Each number is 500 + 25 x the weight over its row's rms, rounded and kept within 0 to 999. Layers, rows and columns count from 0. Numbers have three digits each. The size before them is the row's rms in percent of the matrix's.

# o: layer 3 attention output (transposed), 128x128, rms 0.0686, rows 91-95, columns 0-127
# v: layer 3 attention value, 128x128, rms 0.0658, rows 92-95, columns 0-127
# q: layer 3 attention query, 128x128, rms 0.086, rows 96-101, columns 0-127
# k: layer 3 attention key, 128x128, rms 0.0846, rows 96-101, columns 0-127
o91 125:490490488522524473488561481443470547502527533526510538492506509470475514523514492484477547499512499442510546527478495515504550448482480495539448483482530511461492507524511489474513510525519450497457467507459532465501498463463484545512493486519499482462501499499472524490431515501504520509509475509488487506476520506515504516533516482514513521470474495495503483493493503478484487547491
v92 137:506487489510463519508518471494528531484522522523506545518533473513490482507518508531481496483518508490479479496530501518480446512493477556516524486501499506483495463529509483504528502505563549492537531500531496506462467495542524521440503555488480526467495487484496477498492534526496551498560487494485472483473520542497471508513472467492533499515515517487486478577508478537493511492485
o92 139:480505483518517495576492446465476479425498463485481477535513478475477485509514490517532492507516493487527518437511516524498484494491497517534470526527472523494457489481467489501518515514512522486478516490487448529533477525484530467508495515517481543514493550514498513488429499492505528509521526521500513497454515490500521533516480481491486502479457551503494509494484537455506523512498
v93 141:487511513507503512528471515511513473529514506468510496476540485505506488542480533508490523509509518510505505522511495487509478554490453491491499505455512492481479536536536496490505456503456526535519520531542513467506492492484522512533522490455499564514498506485507556494537536507538503485551498498481488510480463502495489520457446510494427480494499529510507506457495524529486431484485
o93 140:486505483507484519520481520513513495491468496465475526504503521500498519542454537492545506485554531519517463507499501504541449523525537449495493497480534522501546531474520481515555517486536502485524490497525522524537520543506508492498512515510434543455504511513492495508511477465467519487527515475528500509508482502496533518535461508467501534500473493504499424471497490473466488486501
v94 124:502480526523468474495503500453506500514495498526510495517502463486466527447434502471487501482515524473462480430512523542510497485486522506479495504518521497492491542489515482522519483521486516456520497487514442489512514500447500494501492487510518473483508548465464533556475498500546492471547521508473457519441501507488484477503532454508469495457501491502498510470513485476494487509461
o94 124:547515537482488518486509533472546472456509503547502509508494536478484476483526547458493493496522531470482478514502469481510507519488482502529519480472484532511509501511527553511483495482518514540509547498485483522527504490525535493504560513497483495485487522481528477494462448462506520517492557521512506465496489451460490540471498529490520520449518513494530527482479476504470545492476
v95 123:501501494493489527561505500522460542437484527504501469506492477517521527518498528522561475497461515505493515487507494501527490521470480510491540521518479480523529541500507546495501563487488483501502490509490491504480503499486495536509524542524485496502509529495486496531528553456464530470539542487469487471518517491474512518494575537463465487477507459493509497484500488480489534482537
o95 114:529486498475510499491496506511498499549459506512472488507530473475484505547438470518519503508512461508481514509472578530503531482518445498476481531497491531503473527497532553483516493485490501491481502554541469464510468524508478480477494510473520475514498497497518527496524507476523533464485540535499506519487485509494482519503461502502547496468527501511570505468534496479506492480551
q96 120:499523524477520514503480500451482480509484536472491496496524521525522505533493518538512473530498507530475488492493497497475472456496442482508459499489505530522497505460551507505494482487489476500556514483494469482445483551504465455517477568497504504531484522452505462508528534465501505481505498523515495484492481506480504482509501505482485566475481506474460477513487564497520510460526
k96 109:472502486481495560530497482506482470490517483530485484502507539508460511499514532523536509571518507531504516525480500501538494516475501544509491491489482502511455487508494470490527503549483509516505451498490483536511496509525551478457499487446526483497494493504467523536510503531535455445444477519518507485490509498463504524530462485502491516487485455486483525493450479477489480506449
q97 083:535483530495555459507483459482538483491479544459479483499478490497526539523462498470493483485531530491488527440462522517494464499485483480498517488483487535494531511490544487520476493528475499500504493474507490481459513526502475523509500530515495441524478530499460470517529473510515468512515481493511493545514510487493514526470468473524447482482468517478504458503494547530492483507561
k97 097:477476501492485565537487518513466496486486461507469502488516508515499489495545563554498473567508488492478520508499477493511499515464495510542469496474482514501475487471513526505522503548470462503436492485472459489491509522489495484456512525477504517525485505491493500511533509508501483461487460477469516530491533532524528469533491514545493518455498488482475485509482460444507504476474
q98 094:457515519476464513543526557539521510498509480506528488540507493481448441463555496503506519454500494508519476521507483497529534511537509511460525485496496457541533511481460502507507502486509482481472506547508471508509499447490524439521522489512509535501500510529532529488470509530486522504507487511490519465502484503526502477525494514511532509503537506535529531480529487488497503513436
k98 088:521511501537505440460562464498521529532489530507526535535469508494490487495484475474508520448468480523521519523472499519504506494499485480489535517555527477527491494536473497504504498461511537483546527472509554497518492464503498515525503493518489518489515502488513522477478510473494507519528554523520510481541507497494499517447494466468458461557515521524518514518529499538520473493504
q99 095:505508529414507516526481521471506476506483527530481512476508513546475502481519490533476543564482448507469506504494489518498522497489491523529490511518476557470533466518513498476526473536488485526533482476535481453508519510512547518493468522457500482519455537459448513505531518490509515510514475500526489521496487485507479496486482497525483532452495491505450482495510498500497531509516
k99 096:488500563470482534504468502480456482495463458500488508527505480520473506509511507528492484517520475517496506507498458482531485485526492531507484502493451499494474486492504466467523481516509456540465470461513498514519509573527481457496451502454540489519462522522468516506498533513495518488510485490516532521484528512519488477539480513494506535502482536484445508481434534484513483497471
q100 097:497491508434518537515467525498476462515489504548483516473543513517509536468522521527483482510478471508504472501498491538511506496468501528503499489502458520468495469521543494488513445549467505552530491458525493452528502536468554506471476527453496461515487492491478509535500503456536495517492478505515500490494508467507518490491502506482526525471476528449461458520480494494490493510497
k100 081:479495557495498497497476514451459502510458452442478485503505476526458479498523528534467510533484509497493494477475460497532466465543504520544523475502463508525513502494512484462540508488503479519494496478520485508505498567521485492502476513471527467510459513509482487487517529511484517528497472514497507519521502482526498475549497537482533554510480506469441474481457528513476494494494
q101 098:476479528439516508515460521471457478520479503512469506474521541510485525483489518516503510557490475480505501503476493494536498521510483503533504501492474530519513502518558493491565469527480474523518486466510476461496503525521490526471480537459524473498491511466458501530510564461506522501488470510492512541516533488512504492535501500500531558509476502462445488532482530510505527489489
k101 083:469494548488500497501471502438464472507469489482457501530485492522500477508533489548488507512490495537506483488460471523526495509512502513552500494511477469475501523494521488474531516495534471496497480494543506489518551560512502497519449475488488469515438543503447510465497533504477519527534487522522504503507514488542504476516514533475491524519460496477437516485479516495473492517469